{"num_hidden_layers": 14, "hidden_size": 96, "num_attention_heads": 3, "num_key_value_heads": 3, "head_dim": 32, "intermediate_size": 384, "vocab_size": 4096, "hidden_act": "tanh_gelu", "norm": "layernorm", "norm_place": "pre", "norm_eps": 1e-06, "positions": "learned", "qk_norm": false, "attn_scale": 0.177, "bias": "all", "tie_word_embeddings": true, "parallel_block": false, "init": "normal", "init_std_qkv": 0.0548, "init_std_o": 0.0104, "init_std_up": 0.0548, "init_std_down": 0.00518, "init_out_by_depth": true, "optimizer": "cautious_adamw", "learning_rate": 0.00259, "lr_mult_up": 1.42, "beta1": 0.9, "beta2": 0.98, "lr_head": 0.0061, "max_grad_norm": 1.0, "warmup_steps": 319, "schedule": "wsd", "decay_fraction": 0.62, "decay_shape": "linear", "final_lr_fraction": 0.0, "batch_tokens": 16384, "max_seq_len": 512, "doc_mask": true, "z_loss": 1e-05, "train_tokens": 125200000, "max_steps": 7642, "dataset": "wikipedia_en"}
Each number is 500 + 25 x the weight over the matrix's rms, rounded and kept within 0 to 999. Layers, rows and columns count from 0. Numbers have three digits each.

# layer 11 attention query, 96x96, rms 0.15, rows 37-51, columns 0-95
498483483520505516512487509495511473489512485510537473462514534511476488522473525460555504494510499543509462499454484539462460513503487520485507464485557493537522487483536543501496465482489521497496522584532465504491446512518446477518480521528470491576494557517516516497483487487464471465
511461523460487484496504512487508509563552516523487469478523560470523448491509539509510520445533565477507456539544522467449495522503468518514536455521499538508478498494515491498545495464552527506427509508487506422524471485498451482471490494472517496515522547506532490469477502509456503520
531480530493532463455499518516461521450509475481506521491486459491487508496459518509456442551515476567507458538456508542536555514513488534535537456514438497441504536450508551504443493502497525471494504481497455562528498481529523500575488510477499468470465469585529512524482451551486480499
459489534542515495467503536463506541488548489514507516457505481493491497474450487546478548520460521499520501484457446550501528525462528528486521559470479529526522456477496501550518475504502499505502486492523520485516545503477487524488516490456513513524527509467526490425496491460444528530
484534498481518527488566517499466513473493483466508500507563507479496469500489498505498528508479508445502501466512447473492521525476521524522507506462489496497538465489485546458491463517500503489472543540508454465515591522556496512509481487521491480450493527557496460504482493507487532533
550506549514481522488531517477478464532472468526534535453521498460495473505472512509499461546574490531487535520513513549534508492474465483442520517555465462468479492479519502471451524502477484520479501490524500518504504494531472529484547526458480502520548462484510469533459533509510487476
473535493473507479488520490531499462552509517483430494517486535508491481476464503489477481519546464523553549489532495507521520417545508485522512431459527472481516479485513526444502530472532543488487498502533477480514535532493533525500498501510525458483520467509470497525481481517524503475
510484496515467508503477494530482530470532491498459483533484481510505455545481492470458521513529475507517505447508538485500493458495544504536539522488513451529498505516508489493511491469529489536530470534528508494469486491455483484534490532526504515488490491488502472464512481543501495438
495514520533522484488520500524526543479504462498522502519466477464475508493463507526493463517475511562470514510496518502474512486511484511493484508462459480483526443524504515532496469471481479489475511495502493528500470487488507473517469539514481488518480516549470478509535496518523470484
468513460483508505460510521510534468527520509537520490466473567468490482462476547481507497506560465534495519521493507486426508528525475529499523484537464485526505470465480475501524489490498503477506523481483528507483493471540478482517521483474519493480479457511480480521494530522519563495
447515497558538545505473488507508537526523513504511499432505484525472491451479491529455483498540496557511488503421515503464474472485497512508547551495470521480475539505503518591485517527520453498537473499427581514474520481496507460577494521500521457515466515505512492455468520411483481577
474476474504585462471497462480485536502477508483498494480494504508525541481509495510527517503497533495470441512485489489499529517505469506509514506515533488484510503501479546506524503508516508456488532498524525503516489484498524499489475519526487454474524518511466513461491511504532452507
504487529505513491516468479511502492496507463553524528508511502518538482482485444489472540497532480513459518485527491489479473516514468477490416486527516531469504515522461514483460491498476494491453499562491516510514445543544501494492505490480476484519520493500503489537553486501495531472
506468479493502500482501482510481520519459472507527512570455476518532508527564488470526529492515469467505479532461560524519523508488499476478494477546482476523501469499518490490501530494463472480494527460498499511444488503499466517471523503520518438499528455542527511453511455578471504533
519443533509516500463536470514489487506503514513488463507499471563511527597511511528521466456533538443507536557483513500467488479512561499491465480508459511487440472518566513476512541492499478525538479461553499503461538445489516469524509476541566495523575477508501507445498487533480478539
# layer 11 attention key, 96x96, rms 0.146, rows 37-50, columns 0-95
452470478515476464451515540501515491493498516548525501546449508498536497438477515479480486475510493498470528541474522542459518507528490482476486491462472500562555543497521499516536502497473509493509485519489421510551491493489482542490494585515529524513491527509501535444469457479497474483
518469493484482498507532533480542485477511529512458487543453489468495465426494499484527512524481506480498469509476493511506513445514431519552505488532485474497502511498508433516548490486489516495495498512519479493557466496505491521531461535527512526528576525522511489474423495510478497556
533489497494499439532491492500460497557509467476548529451506497518498488462523516452521477448476474516541468531511496495511515501506535531504523492478492531438538521459529545498429528471550563478503486506484502468504512521511501532483478422457518563502470459478540529465484459507536512467
489527536474489464470508490538558504502493533485477494475444480502534525493486518490464494540451498514521490481510498491509507527474464514487498479530558543516501511472535515498480493496484558471519520478481455464508520522499476481505525475474516520535505477488504468471500524474458569532
462549492502489458485488475522495484487491509474523508532489481479420510519459468503504498463490502478465489470508494468498527523528531510580496492524507496536569486473493485508482488435499496469515515503488496459537497523553474489512489481480526526462508523488497488471590506481508569524
479526504507513533475528562543518470503484496558504591472488496490513494470494498455505501532528502503490496528501470511482463488455492489456495505490485500522469474498503517509437495453525504491487516520541521533499505478427479515499518546476510513526532496496508507459493523534537457490
515452474471517459534487512469484516533469478493453523548512502512487522536480507478516494488494469500555493457481475538494513447501534495532514493456482550461524458472474518535528473428509475479548498501549516500524511480530510500488489498493494510497533554477514527539482536502524487432
532489454526496488473519486472499516491510517437535505519470516516500571489497505467500518505550486495496514528494508527515511487474497478491497491451487521536496493493487469507528490473521500514518522504499505521490499459456507510476483546524490496525510517505479431523483482507475461458
546491488500525489504498530515516482525547453487539549518506496552485523508508520519497460458490498511515501521517478506473511524503506518489490504500498491494554501486504475486523495504489505506507490515490497505486506480482516480500484600522466499511517502503494442480504429489545465454
491511416503517508437532522481522528563503472503467469527492522493476450444474511470510508507527506526515486457498484466501499506532520546501495512538520481497490459527516491512487462515465482496470509497537504514506508495566506514496497460487506507492487451540480526431495530521499537488
545519496481481455439494501476486455542535564460497558446468483508540540522526560521423484567491519521537498551474524443487447493496470521473477472511507530492470543499487519492480507576473529497485496523483546500507494497525519513456508513488498522478480484526518477430431494479459506514
510469542503524448485511491460467509491503500496473496515479517495484499490542517529507502508491508493527497522508506514479505516487493482530495505534491524478547495513517567489512524505503438490498447532501493484533470474516514497518483529567459529489529508477507456491513442479545479517
500531518500486508473471482498519511483513457565500531529491499514533430496500463520514518447536484502467524476532536498473500511505502551520451523462470496475510495474482469518471522518512471511457509504519478492480472530490527494516482518492509465490487448520495500470532536499510512489
486530456511480576486519505521480532496477471438539448499500525515488533457573464534514484455499446529496465517489503516486498508505449507487518505517473453487523460529508561490476498472504459515491508515530520473466482496505496499483551501524510472519509481531545505488519498528484466537